python train.py --num_hidden_layers=10 --norm="rmsnorm" --norm_place="pre" --lr_mult_o=0.711 --max_seq_len=512 --max_steps=5548
Each number is 128 + 32 x the weight over its row's rms, rounded and kept within 0 to 255. Layers, rows and columns count from 0. The size above them is the row's rms in percent of the matrix's.

# layer 3 MLP down (transposed), 256x96, rms 0.128, rows 50-116, columns 64-95
size [ 93 105 104 103  96 109 104  94  94  98 118 101 100  98 117 114  93  94 110  93 104  96  89 122  94  90  96 101  95 107  91 101 102 101  96  95  98 100 120  99 102  91  98  98 113 104  88  97  93  97  92  84  93 100 107 111  95  91  96  93  97 108  95 104  94  93 110]
[[118 175 124 102  63 108 167 141 135  83 120 103  79 128 164 126 117 177 105 123 203 114 138 133  91 205 148  94 175 102 113 143]
 [ 29 163 102 138 125  85  76 132 103 112 127 137 142  94  86 118 115 120 137 212 183  92 120 143  70 118  85 168  97 155  61  87]
 [155 103  89 136  54 113 102 159 138 135 120  62 172 130 110 116  96 163 161  75 120 145 135 159 166  64 127 133  86 116 127 112]
 [182 151 107  88 126 110 205 169 118 151 128  74 118 204 138 131 106 133 119 141  95 112 160 129  80 149 190 121 116 114 155 129]
 [171 208 135 156 159 101 130 147 133 128  90 141 107 158  80 147 110  94  97 110 141 178 135 132 129 179  73 149 179 156 155  79]
 [170 139 116 119 123 128 159  74 160 141  69 194 108 121  91 138 202  75  90  88 164 116 163 161 167 110 101 144 110 150 125  88]
 [122 171 157 154 148  67 138 117  96 118  95  98  85 111 157 108  97 148 152  55 124 201 195 121 101 110  94 188  41 133 117 141]
 [151 115 110  81 136 181 154 117 161 135 132 134 148 135 138 156  51  75 143 193 123 158 120 203 155 147 129 110 124 129 110 128]
 [158 177 191 105 101 148 102  97 153 165 171 109 127 145 106 145 139 103 141 151 124 127 149 168 137  62 129 158 141  49 144  70]
 [172 175 107 104 108 133 140  59 108 157 116 108 136 180 200 135  88  83  99 104  37 129 144 170 134 107 105 133 175  98 153  60]
 [ 89 105 159 122 141 121 143 131  85 121 104  89  85 200 164 105 138  31 101 149  72 160 154 126 131 123 129  96 106 141 107 140]
 [114 105 167 132 129 146  99 112 201  68 134 148 122 115 148 104  53  81 158 100 149 132 140 142 149 105 148 161 143  75  68 119]
 [ 94 182  72 106 118 102 138 153 113 108 128 153 154 109  72 177 108 154 160  84  91 129 116 162  98 130 117 125  85 129 139 118]
 [149  90  71 144 159  95  44 129 134 138 114 107 111 106  76 102 131 110  97 104 135 141 103 106 117 126 117  90 193 119 163 109]
 [131 120 137 146 136 102 118  87  92  95 108 106 183  71 140 117 118 131 142 153 166  59 156 145  91 178 139 120 133 119  85 153]
 [154 113  97 133 155 124 117  87 150 165 171  55 107 115 148 160 100  52 174  66 109 114 110 143  92  52 107 115 143 126 148 153]
 [ 80 118 173 102  87 122 143 117 119 127 120 142  77 174 127 105 108 163 194 167 180 150 113 164 158 167 148 143 122  88 134 105]
 [ 79 159 124 127 161 112 167 134 140 125  69 191 150  97  73 114 193 130  66  81 185 103 103  82 148  90  38 107  64 105 134 105]
 [118 107 109 150 126 171  99  42 167 116 132  82 155 105  88 144 162 144 139 219 115  79 159 109 131 118 146 141 141 132 147 102]
 [119 122  87 137  79 138 156 124 148  90  95 134  92 151 127 103 141 254 119 130 104  68 112 136 138 107 108 150 122 135  74  97]
 [124 121 115 121 164 156 103  82 135 102 149 118 142 114 181 153 145 189 152 144 122 161 124 126 136 136 120 139 161 103 173  38]
 [136 155 115 132 177 113  94 140 120 101 100 167 143 112 135 116 140 163 133 154 133 150  90 186 129 149  92 125  80 105 105 134]
 [194 114 116 148 141 154 156  88  66 135 105  98 108 156 173 130 155  97  81  96 176  94 108  63 147 102 159 131 123 129 150 174]
 [144 121  88 113  91 148 201 159 144  89 151 123 163 158 134  94  97 175 104 160 133  81 127 136 108 115 127 181 121 126 108  77]
 [ 99 144  70 135 126 106 102 145 130 184  91 149 162  92 121 100 160  95 110 123  95  91 127 172 169  61 136 156  82 154 147 182]
 [ 85  72  99 130 143 159 123 155 114 132 138 111 122  84 192 209  74 120 146  21 168 158 101 141 205 140  84 125 142 116 110 156]
 [157 168  83 122 173  81 148 113 113  53 105 118 138 115  79 143 146 191 116 127  93 213 125  98  97 165 127 107 146 169 165 122]
 [ 84 167 120 129 134 120 138 141 131  37  90 138 147 118  98 153 155  99 105 123 102  96 144 123 154 136 125 132 131 100 122 168]
 [121  90 159 106 125 117  87  85 105 114 163 144 151 151 106 116 140 167  88 160 216 132 123  87  98 145 127 116 182 138 124 147]
 [142  88 117 140 101 112  91 101  88 110  96 151 117 189 137 152 136 155 139  81 117  83 124 108 148 133  96 176 109 122  78  89]
 [135  71 131  88 142 152 166 166 144 103 107 140 157 101 174 119 169  56 133 102 168  99  92 109  73 106 124  87 155 110  96 163]
 [ 68 161 150 119 191 142 123 120 139 146 120 101 107 162 170 146  55 114 104 154 159 102 127 161 136 123 110  62  84 140 129 108]
 [ 73 119 174 144 114 142 112 134  86 105 144 123 210 100  71 143 135 109  96  89 196 157 120  87  91 153 214 126  73 134 129 121]
 [173  78 116 124 214 143 110  90 192  77  70 132 166 105 113 123 107  99 149 180 147 147 148 104  89 160 122 130 185 126 140 144]
 [156 101 112  72  59 140  95 131 127 172 176 167  84 134 150  71 118 139 143 112 104  95  96 140 110 100 163 124 175  63  93  50]
 [124 132 178 199  99 149 113 153 165  91 136 100 133  79 101 155 154 168 103 138 127 175 140 130 149 119  94 105 132 133 179  50]
 [134 176 127  71 114 130 119 190  95 189  94 130 152 112 107 122 146 154 160 128  95 173  98  82 137 141 107 186 114 126 142 149]
 [ 47 141 151 153 112 131  83 147 175  95 137 107 102 111 145 131  94 133 147 113  63  99 135 137 201 157 149 140 125 144 132 162]
 [ 88 155 152 120  98 114 247  76 145 139 102 125  90 103 103 133 144 122 109  55  81 189 105 104  85 109 146 143 143 146 116  94]
 [198 107 100 158 151 149  99 125  70 138  89 181  80 152 136  86 127 109 177 115 100 116 153 112 118 107 120 129 130 149  67 125]
 [113 172 175 105 173 180 194 132 110 140 194 126 169  43 149 122 123 130 116 127 135 129 158  99 152 175 152 111 145 174 164 162]
 [115 151 104 126 102 114 128 195 158 125  98 115 109 147 125 123 128 116 133 203 184 139 161  81 189 116 155 130 140  80  75 106]
 [111 161 139 144 114 152 167  83 107 110 110  72 157 128 119  55  11 158 168 149 124  93 106  34 124 121 136 107  58 117  81 113]
 [135 143 101 124 148 208 107 111 100 114 119 188 119 108 137 197 116 123 133  70 156 167  80 139 174 127 141 134 151  95 133 145]
 [155 154 118 141 164 143  44 127 140 107  77 115  73 161 108 154 120 131 134 207 174 114 168 116 162 154 138 134 149 126 126  82]
 [148 187  80 189  76 159 145 129 145  91 129 160  85  62 108  94 178  89 152 142  92  95 111 145 136 125 119 131 165 114 122 164]
 [114 125 140 141 112 124 139  90 192  83 182 181 141 109 131  95 109 185 169 154 189 132 102  84  89  91 134 124 123 138 112  87]
 [ 89 164 150 103 125 107 128 122  92 106 181  91 114 143 101 129  35 170  85  86 107 134 119  95 128  65 134 116 194 128 161 110]
 [135 111 157 118 140 117 180 136 169 113 133 104 133 164 109 140 103 117 153 175  80 126 111 130  93 172 141  97  65 184 101 151]
 [ 89 126 118  87 153  77 141 114 137 171 143 142  60 158 130 173 126 113 153 137 184 157 127 190 188 180 109 164 111 194  97  87]
 [161 107 141  71 127 151  63 195 146 130 122 110 132 142 150 128 130 172 107 100 135 106 126 102  85 116  66 161 117 108 103  98]
 [164  85 134 121 135 113 121 110 137 195  86 105 143 102  83  91 149 179  98 136 158 123 132 142  88 122 174 154 109 171  90  68]
 [ 76 144 116 159 152 140 158 175 109 106 111 119  74 167 170 124 101 136  88 134  57 150 147 107 115  97 116  83 144 127  78 140]
 [ 89 185 119 155  99 167 186 134 123 165 126 110 116 139 170 138 112 148  94 140 146 149  77 109  90 181 118 200 162 115 115 133]
 [141 120 190 133 117  51 203 126 100 184  96 192 124 124  76 176 110 116 137 116 128  83 134 147 139 126  62 133 106 156 124  71]
 [128  79 124  78 113  83 120  95 210  70 114 153 128 147  69  97 101  76 138 110 172 124 133  96 191 194 129 166 164 145 129 152]
 [159 147 163  63  95 111 146 101 120  80 194 130 132  88 163 114  96 143 119 195  93  61 169 127 191 137  96 127 139 147 101 151]
 [146 109 151  99 110 135 197 152  96  73 128  65 127  82 139 100 108 152  72  74  87 139 149 117 157 104 135 136  78 171 112 167]
 [177  63 145 173 158 117 102 103  54 135  62  82 131 103 152 137 195 105 148  96 157 200 132 132 139  85 105 113  80 154 119 114]
 [109 163 121 144 125  74 128 103 132 104 156 158 114 112 130  98 121  98 132 112 151 177  80 115 151 104 158 132 196 124 107 114]
 [110  90 148 133 121 121 119 153 139 124 132 122 125 104 153 133 179  89 149 116 126 166 202 129 119 141 125 115 126 126 111 149]
 [136 103  72 143  96 140  94 149  78 179  82 134 194  77  78 132 184 109 146 145 170 140 115 104 146 113 138 158 165 133  99 156]
 [144 134 144 192 115 141  91 150  93 112 164 161 137 124  70 109 100 120 165 120 123 101 114 115  89 138 150 102  66 104 179 124]
 [155  93  94 146 110 131 156  96 130 143 147  82 170  81 152 161 146 162 144 106 135  79 154 106 130  97 139 134 121 166 182 142]
 [176 105 161 148  81 115 123 121 117 148 153 154 126  82 134 137 120 135 103 135 205  86 135 140  89 145 107 144 127 188 123 120]
 [118 117 178 138 143 132  51  96  83 115 177  86  86 113 149 130 112 174  94 122 153  90 112 120  97 150 139  85 124  99 166 143]
 [ 95 141 149 118 103 101 158 120 195 111  80 143 104 153 174 101  86 153 153  77 118 169  88 146 125 115 196 130  92 167  65 104]]
# layer 3 MLP gate, 256x96, rms 0.151, rows 51-117, columns 64-95
size [100 100  97  93 102 103 102  91 102 108 104  95  92  92 107  95 101 100  92 107  96  99 104  98 100  82 104  95 100  98  91 100 108 105 114  96 112  85 101 106  93 102  94 107  98 101  99 105 103  97  96 102  92  97 107 103 104  96  99 101 100  98  97  98 103 102 106]
[[ 99 143 138 100  92  86 131 169 172 180 115 167 135  88 130 148 154 147 113 139 135 162 127 174 106  80 130  93  83  74 111 118]
 [137 129 109 140  31 121 159 103  96 130 115 132 107 117  67 107 166  72 134 122 141 144 164 156 119  85 183 185  86 124 176 140]
 [171 170  76  58 151 129 191 145 123 113 123  66 126 199 150 115 189 134  74 123  91 135  89 142 129 101  81 109 162 110  95  87]
 [143 156 165 121 131  55  66  84 174 155 187 113 128 205 152 110 119 101 130 143  92 153 125 139  96 164  77 140 120 121 122 136]
 [121 126 134 171 113 131  96 129 144 170 151 178 108 136 112 167 195 193 105  96 116  74 125 160 146 152 139 173 144 159 149 148]
 [131 113 142 115 133 158 111 107 156 152 160 123 136 166  82 152 158 162 224 156 114  78 111 146 146 132 109 101 123 117 164 104]
 [ 81 140  72  93 208 132 127  99 183 131 152 138 180 156 118 121 128 156 123 124 119  90  99 126 153 241  73 128 140  83 146 156]
 [ 93  70  86 120 153 111 141 127  88  96 130 177 128 155 163 146 169 169 166 137  60 113 124 114 119 117  99 147 109 185 123 118]
 [ 54 197 175 111 118 129 184  90 118 128 178 190 122 154 148 168 150 101 174 101  98  97 133 157 124 125 171 130 169  90 141  95]
 [ 88  91 113 134  90  78  94 128 119 125  85 175 121 153  94  81 109 109 111 126 210 151  93 157 149 110 104 167  94 105 146 148]
 [ 78 138 109 161  91 147  99 151 163 147 133 125  81  97  97 157 138  94  92 128 130  81 164  84 203 103 161 147  80 118 140 157]
 [ 89 122 126 159 145 122 180 106 196  72 140  71 185 121 187 163  97 154 119  65 176 125 130 111 128 121  95 126  95 135 126 196]
 [140 123 149  89 202 103 154 147 178 127 179 100 155 144 111 127 108 186 136 134  88 131 149 159 117 201 136  87 147  72 133 146]
 [172 176 128 118 121  78 157 109 137 146 141 181  97  64 126 119 119 164 171 133 176 116 117 180 105 172 186 144 129 104  87 113]
 [144 134 158 135 110 140 134  79 130 146 145 149 170 127 133 150 146 132 169 146 134 145 170 148 144 119 150 118 161 177 107 139]
 [139 102 117 107 103  76 126 113  95 113 105 179 104 112  49 111 248 176 113 129 106 144 136 177 166  93 140  90  73 142  92  99]
 [198 135 136 130  85  95 206 133 142 159 148 163 117  97 166 107 153 173 157 123 151 156  55 167  44 117 146  79 164 146 154 139]
 [ 88 100 105 171 136 135 122 131 120  89 155 143 155 126 179 153  80 120 136 101 146 116 168 129 158 106 174 154 146 138 194 146]
 [200 144 147 115  61 141 158 139  79 176 191 118 118 101 134 215 124 147 110 187 167 116 118 140 118  96 168 134 115 165 128  99]
 [ 41 128 138 123 119 159  82 147 150 128 170  91 134 125 109 181 176  86 172  84 117 139 141 166 107 192 101 167 175 104 104 103]
 [167 164 221 133 138 153 139 115 164 183  97 173 122 124 112  41 157 148 111 131 150 144  86 116 133 159 103 142 128  67  71 136]
 [125 146  80  86 129 114  66 161  86 150 134  74 181 130 147 128 120  98 166 172  71 102 122 148 141  76 104 137 117  87  97 135]
 [ 87 132 140 145 101 192 106 171 196 109 125 134 102 131 173 105 106 170  55 113 168 145 106  80 164 147 137 146  90  81  74 113]
 [ 85  98 115 140 143 158 182  75  98 121 156 147 172 104 119 122 137  95 191 100 112 121 148  91 161 128  97 113 149  97  80  89]
 [122 124 126 119 118 143 146 143  85 156  88 145 100  60 125 143 120 139 104  89 114 160 114 114 205 107 146  87 133 122 155 175]
 [186 115 155 122 123 106 174  84  75 104  97 122 107 128 172 103 162  73 108 135 138 141  97 124 129 136  82 143 170 186  95 120]
 [ 90 174  96  84 205 129  77 161 128 128  74 126  89 150 114 106 117 139 146 210 100 113  92 142 154 183 117 153  66 106  88 163]
 [181 178 133  90 140 113 148 145 150 107 131 105 165 137 145 174 160  91 104  95  89  79  91  89 136 171 121 143 114 134 130 172]
 [110 135 137 117  90 144 153  94 140  79  95 135 135 138 184  88  77 125 149 130 120  63 140 136 140  96  83 160 151  97 100 136]
 [100 119 134  92 139 154 151 165  91 123 159 145 144 130 120  93 119 185 111 130 131  80  85 112 133 132 143 134 122 162  84  73]
 [146 105 132  78 138 151  74  97 152 111 174 182 150 116 148 120  53  99  88 148 126 117 136 149 156 117 125  64  96 112 206  88]
 [192 184 153 116  96  90 127 136  78 131 163 107 155 118  97 104 120 127 103 119 164 127 110 203 152 136 145  88 175 145 108  86]
 [ 72 162 150 139 113  96 113 139 158 147 233 130 132 129 121 135 215 197 143 154 112 104 121 109 121 101 175 122  56 102 137 104]
 [132 111 120 155 125 112 139 159 147 122  69 120 128 157  96  72  89 132 130 182  88 117 128 145 112 136 155  62  89 121  78  63]
 [110 167 114 119 132 157 166 188 171 153 170  87  90  84 170 143 156 117 125 156 186  95 155  83 148 109 197 120 109  76 116  82]
 [140 160 159  88 142 143  65 125 137 142  93 147 125  95 102  74 168 132 138  90 150 185  63 195 161 102  96 165 102 101 132 186]
 [128 155 185 130  57 138 161 119 132  89 155 112  82 119 111 175 106  96 121 137 104 157 109 156 177  74 127 140 123  93 138 158]
 [ 91  89 124 107 119 111 182  79 135 139  94 123 173  69 149 122 126 143  71 110  80 123 127 125 110 205 158 101  84 134 146  88]
 [113  80 123 177 145 149 116 148 133 102 111 169 162 127 156  80  95 111  74 162  78 121 132  95  99 152 165  99 167 113 101 124]
 [111 155 127 174  94 200 154 100 151 106 143 125 143 151 116 197 107 196 165 154 154 120 119 124 123 113 168 125 136 117 146 222]
 [162  91 106  82 165 230 110 125 238  77  70 132  84 154 144 110 146 102 128 164  88  99 105 111 150 136 102 130 142  73  93  73]
 [ 94 127 147 111 102 111 149 116 131 101 210 126 117 132  88 131 186 149 100 163  70 149 127 134 130 115 127 153 123  97 116  91]
 [124  91  66 127 142 144 153 107  96 111 112 194 158 137 189 151 132 132 122  70 147 121 123 122 153 106  89 119 159 143 182 154]
 [163 117 144 152 176 152 136 196 155 153 133 106 117  95 189  88 152 132 120 135 117 111 103  56 131 104 164  81 150 133 117 183]
 [128 114 132 139 148 156 171 129 146 120 121 130  70 134 133 148 171 143 226 128 126 100 166 128  90 145 186 152 148 114  87  68]
 [131 192 144 118  59 120  83 134 138 136  70 156 159 148 176 140  79  81 126 133  92 104 107 113 172 141 168 109  59 126 135 133]
 [ 88 154 190 102 112 110  82 169 109 183 118 111 195 134 150 103  60 133 140  93 124 136 116 103  94 173 113  90 113  92 203 101]
 [ 95 153 114  98 115 151 138 126 118 111  97 120 140  90 189 164 165 168 133 135 114 148  86  66  58 106 131 142 137 119  45 121]
 [ 92 153 118 135  48 142 115 122 112 144 143 120 182 103 124  98 136 142  84 101 100 133  96 164 108 177  92  92 102  99  66  66]
 [117 152 150 172 121 149 112 168 168 172 148 123 138 173 167 155  88 149 141  97 135 124 119 154 159 114  89 201 133  81 105 124]
 [194 150 160 169 152  61 105 143 168  80  86 143  89 172  69  83 135 115  80  92 150 113 129 172 120 107 109 129 125  25 141 104]
 [168 173 172 194  93  69 126 158 116 105 124 121  86 156 139 120 118 133 117 133 109 137  98 135 112 184 205  91 156 184 165 132]
 [140 119 114 107 128  96  34 110 105  93 142 110 148 151 112  78 164 154 153 148  79 131  89  98 182 152 111 154  83 137  92 122]
 [ 93 129 129 105 135 174 130 152 171 106 184  92 156  97  79 101 107 107 138 156 151 120 186 121 165 126 126 121 126  98 101 137]
 [ 84 158 121 122  91 117 125 111 142 106 125 160 174 142 119 196 103  75 185 119 180 153 117 140 140 155 125 110 141 153 116 184]
 [141 218 128 129 116 161 132 139 144 125 159 171 122  92 144 159 126  98 117  96 103 116 114 109 164 157  99 180 114 192 166 104]
 [140 114 120 147 146 112 109 142  98 106  80  73  75 109 142 100 149 125 119 123  99 112 212  84 126 124 198 132 117 106  86 109]
 [175  88 182  85 125 133  91 148 108 107 134 110 145 146 163 140 153 166  91 152 131 177 121 202 142 142 115 148 131  88 156 132]
 [142 159  81 145 155 184 134 126 139 154 151 116 147  75 111 124 128 151 193 158 166  75 120 150 168  92 148 166 197 127 115 103]
 [137  67 118 168 103 131  95  93 115 143 177 125  80 197 128 129 100 133 112 182  84 146 101 148 154 114 134 146 117 119 117  55]
 [ 99 146 123 103 149 115  87 115 144 151  97 140 116 101 194 134 154  97 165  85 121 140  93 128  89 161 166  54 184  54 127 145]
 [151  84 143 124 135 186 158  79 123 140 147 169 147 130 112 188 114 124 144 147  79 142 179 121 155  92  98 125 162 173  93 145]
 [166 105 168 113 120  89  93 102 155 151 119 136 126 150 124  92 132 153 113  87 104 124 121 207 144 132 114 124  92 104  87 171]
 [ 91  93  82  45 109 143 137 120 115 105 153  93 106 174 179 145  70 166 160 146 116 186 106 138  52  79 148 150 133 133  98 115]
 [115  63 117 110 154 167 127 129 109 118 133 127 145 155 104 128 173  80 174 135 113 137  89  57 130 108 112 110 120 174 141  68]
 [121 134 163 148 169 179  83 102 152 117 184  89  62 134 114 135  98 121 120 115 126  94 174 133 119 168 123 110 139  70 112  70]
 [104 116 108 134  94 114 145 109 193 139 189 158 164  94 166 149  97  99 120 170 122  94  90 166 165 108 135  84 189 125  70 149]]
# layer 3 MLP up, 256x96, rms 0.143, rows 51-116, columns 64-95
size [ 95  96  93  88  97 103 101  94 102 101 105  93  99  99  90 103  99 108  93 105  95  93 111  97  96  85 100 100  99  98  94  96 104 104 108  90 105  96  99 106  93 101  89 109 106  97  95 107 100  91  91  97  95  99 103  98  95  98 101 105 102  98  99  99  98 102]
[[154 105 141 108 119 154  77 121 118 143  71 166 182 108 128 141 160 115  49 142 105 111 100 158 146 138 127  92 161 113 152 109]
 [123 127 165 108 129 109 117 173 137  93 162  88 152 176 142 122 117 111 165 101 137  72 126 114 126 100 192 105  50  85  70 215]
 [128  51  57 109 159 151 158  77 153  85 130 104 123 174 123 141 121 125 170 137  93 145 172  85 106 156 129  77 183 121 110 118]
 [116 104 132 159  92 152 133 152 110 183 149 119 142 138 116 137 103 114 128 131 131  71 136 138 159  52 125 162 129 163 102 113]
 [180 122  55  72  81 153 144 181  96 165 126 156 114  97 137 126 196 173 123 105 133 125  93 162 129 137  95 126 154 189 160 105]
 [163 178 169 150 129 125 159 140 123 112 146  72 138 140  85 136  72 125 120 133 124 183 146 202 151 186 128 116 119 164 166 164]
 [118 104 136 128 121  77 143 148 136  86  90 174 175 166 104 141 130 194 183  82 114 106 138  54  91 123 108 119  92 148  37 143]
 [114  61 119 147 113  69 129 171 125  94 123 171 179 110 117 158 129 203 197 116  72 126  98  94 104 146 107  62 146 158 148 119]
 [ 53  98 107 147 134 133 121  64 100 125 115 140 144 158 186  73 163  92 182 130 112  76 109 142 132 158 142 124 122  51 105 121]
 [118 169 111  63 111 113 124 125 150 177 139 150 135  70 119 142 137 200 139 152  86 138 132 162 146 113 149 113 107  76 143 124]
 [ 88 127  67 134  92 124 102  84 117 190 137 113 100  88 129 109  44 160 103 136 138 141 122 122 184 129 119 120 124 142 114 171]
 [124  68  79 184 112 122 184 119 108 148  87 127 114 131 153 208 156 163  66 152 180 119 144 189 140 149 166 137 161 118 133 101]
 [153 180 130  85 107 173 155 109 135  96 141 142 176 127 128 100  65 112 162 105 157 176 130 170 150 100 156 165 118 121 124 122]
 [101 166 132 102 127 112 143  69 113 162 154 121 121 118 110 137 133 114 161 135  63 125 121 159 127 131 105 173 120 133 106 104]
 [105 123  89 125 185 135 104 168  92 115 132 109 131 140  64 117 110 139 133 144 136 120 127 155 141 123 173 136  68 150 121  82]
 [ 84  75 141 179 122  83  45 171 124 111 114  89 149 125 189 140 150 147 168 143 118 131 110 113 122 172 112 140 154 107 146  52]
 [125 119  99 118 133 121 125  88  87 136 184  98 165 190 159 144 132 151 129 148 142 132 152 128  94 160 164 133 105 120 135 197]
 [116  63 153 157  73 120 144  85 107 108 143 136 181 135 146 138 110 163  95  74 115 140 119 134 140 113 100 183  84 159 121 115]
 [144 130 122 229  95  83 121 158 100 142 128 165 133 135 127 112  81 122 118  95 103 143 125 148 137 158 195 113 134 112  68  75]
 [ 96  86 134 125 119 139 165 100 140  97 109 136  92 129 118 115 118 166 166 178 106 129 102 130 153 144 169 130  97 156 170 108]
 [ 98 131  67 105 123 134 146 117  55  93 129 184 109 133  53 170 203  73 104 163 122 141 128 119 156 179 122 129 109 131 132  88]
 [136 137 143 184 203  80 126 101 170 131 168  94  73  97 177 165  97 192  97 149 150 133 142 154 130  71 161 107 175 127 143 177]
 [176 114 153 108 129 166 118 125 101 136 128 130 153 174 183  97 131 138 111 184 117  89 146  91 170 107 120 103  94 136 201 109]
 [ 87  91 129 158 163 131 139 107 121 159 188 117 119 134 114 153 138 147 206  91 128 122  84 132 129  85  84 135 110  95 137  79]
 [165 108 117 232 157 110 102 169 143 145 147  82  90 104  92 157 111 174 156 128 103 151 136 106 144  86 134 136 103 111 150 158]
 [126 105 113 152  94 117 109 150 119 132 144 142  82  98 139 178 167 165 185 122 144 115 131 111 173 156 144  94 155 124  87 160]
 [ 87 144 168 105 130 123 104 112 117  77  90 142 113 137  90 101 113 162 134 143 101  81 157  93  97 118 169 167 124  73 112 144]
 [179 184 160 124 102  87 163 181  94  90 154 157 128 137 127 115 154 145 107 129 169  93  59 148 107  62 156  86 116 171 114 127]
 [127 114 115 117 129 116 100  93  89 100 177 176 113 142  78  96  63 144 118 121 163 183 105 113  56 128 126 131  97 146 166 164]
 [141 115 133 142  92 145 104 125  60 106 102  87 112 168  84 147 157 101  68 177 101 110 124 152  99 161  97 132 133 115 181 183]
 [ 37 102 162 186 133 101 181 145 133 106  81  98 137  93 113 119 177 170 109  76 186 123 112 125 153 140 151 113 182 113 143 167]
 [ 86 111  96 108 140 134 147 118 166 120 123 163  98  69 120 136 129 174 190 127  98  62 132 108  77 113 129 103 126 145  65 104]
 [ 75 105 109 165 137 131 179  95 176 149 100 138 173 152 141 180 154 172 112 152 153 120  89 138 191 115 161 121 179  53 167  97]
 [ 94 128  78 136 121 109  52 171  76  77 146  73  84 110 109 138 133 130 143 121  85 129 149 178 146 122 133 137  87  96 168 156]
 [105 160 151 108 111 179 123 107  84 114  99 120 102 177 105 114 118 154 158 139 114 137  62 142 115 174 105  79 143 122  93 155]
 [152  93 172 100 136 170  98 146 136  98 211  82  98 107 113 143 113 186 192 134 178 110 130 116 106 134 111 102 158  93 132  83]
 [135 165 163 128 178  75 101 179  99 129  97 182 145  77 147 144  99  95 194 105 166  94 144 127  70 154 121 128 179  72 118 130]
 [ 80 145 126 122 100 106 186 116 137 159 165 143 107 114 179 163 163 126  82 106 134 139 104 133 160 153 177 114  92 148 116 101]
 [132  75 121  66  63 152 139 147 118 116 154 169 191 107 159 162 147 171 167 111 138 138  87 117  93 177  98  77 116 125 134 130]
 [113 125 183 135 107 135 101 103  88 166 149 122 128 124 106 110  89 131 138 179 160 152  66 164  47 210  89  86 130 176 164 146]
 [163 144 121  87 117 151 108  95 127 116 111 162  76 122  72 131 105  92 133 148 126  98  72 180 139 144 114 186  96 147 143 128]
 [132 118 138 108 159 122 154 114  62 134  99 148 156  79  91 139 122 124 149 192 128 119 121 137 167 186 160  90 148 159 172 121]
 [187 143 130  61 103 170 104 111 149 131 150 114 141 152 173 127 181 161 141 185  90 143 137 113  72 178 157 122 121 119  71 108]
 [121 112 126  96 164 148 139  84 218  88  97 132 220 128 135 136 150 105  75 108  69  94  43 126 159 127 121 118  93 113 120 136]
 [129 123 100 180 152 163 135  81 129  96 123 117  91 103 113  64  94 125  99 188 151  99 121 110 169  83 152 175 135  70 109 144]
 [172 128 139  99 181 173 179 102 100 149 158 203 181 144 131 107 169 166  99 139 141 140 159 163 152 161  99 131 158 197 120 138]
 [164 128 136 110 115  98 193 103 108 154 145 118  91 148 121 106 133 120 185 102 112 160  72 137 164 104  98 149 102  59 113 112]
 [131 156 138 155  83 119 158 176  93 183 104 134 129 162 161  55  87 173 142 126  84 147 106 117 165 149 168 151 124  85 136 109]
 [138  89  88 119 108 115  85 140 138 139 117  99 108 169 130 130  64 155 138  98 125 125 166  51 121 135 146 128 147 110 137 138]
 [ 87 139 152 187 114 105  88 149  97 100 130 157  98 108  68 179 174  95 163 145 141 135 126 166 129 172 148 122  91 124 126  70]
 [153 157  90 164 100 176  92 118 143  95 161 130  50 151  67 115 181 139 162 142  97 148 160 111 138 117  83 138 116 157 156 124]
 [ 70 173  73  72 120 119 153 162 129 121 118  37  88 106 168 165 132 183  79 104  86 133 144 126 161 157 132 111 140  86 103 176]
 [163 145 106 154 130 195 104 144 131 184  89 171 143 160 185 161 161  90  72  82 178 128 158 120 115 128 110 167 148 111 217 116]
 [133 110 134 174  93 115 135 179 100 129  98 124  97  86 190 152 118 147 105 104 211 133 138 157  86 129 125 167 155 136 176 155]
 [110 139 182 131 111 146  80  56 129 115 138 158  90 120 170 132 132 111 104  77  61  86 150  96  75 121 131  88 144  77 110 152]
 [166 119 190 112  82 119 120 136 177 163 115 173 150 150 132 141 160 205 140 146 152 137 123 163 107 109 145 153 126 140 100 114]
 [119 124 120 196  98 191  92 151 144 155 169 110  86  81 147  96 124 112 131 146 145 111 177 111  86 125 159 121 121 153 138 171]
 [153  77 120 132 120 105 127 133 100  87 159 115 121 157  81 113 136 118 174 110  89  79  89 102 121 133 114 158 188  82 110 137]
 [204 126 151 101 166 105 103  98 167 140  83 144  76 170 134 143 149 136 147 106  76 146 112 167 165 126 183 107 132 124  85 184]
 [114 113 115 165 117 168 148  81  86 124 173 114  75 132 115 122 142 132 115 189  94 124 140 141  79 175 120 174 167 106 151  96]
 [145 155  79 139 110 177 171 137 145 144 156 130 181  91 149 123  94 153 171 149 123  76 101 101 111 105 137 142 118 134 155 138]
 [138 117 111 142 169 144 149 145 125 113 133 157 130 129 179 166 141 135 141 130 121 129 161 157 100 134 186 129 224 105 105 138]
 [174 118 125 137 146 134 162 113 110 138 119 141 149 171 109 105  98 161 193 115 106 123 146  90  99 102 160 169 114 177 133  99]
 [119  81 157 170 117 152 143  91  73 115 150  74 173  91 177 142 119 129  66 197 147 151 169 119 137 209 192 128 159 170 146 130]
 [ 84 183 152 131 179 161 171 102 106 152 146 112 109 129 137 140 127 135 162 120 128 224 119 145 155 164 146  79 167 133 125 148]
 [125 175  69 119 140  79 138 133 191 190 164 137  71 137 107 156 136 130 136 147 146 189 134 140 102 124 154 135 144 103 124 149]]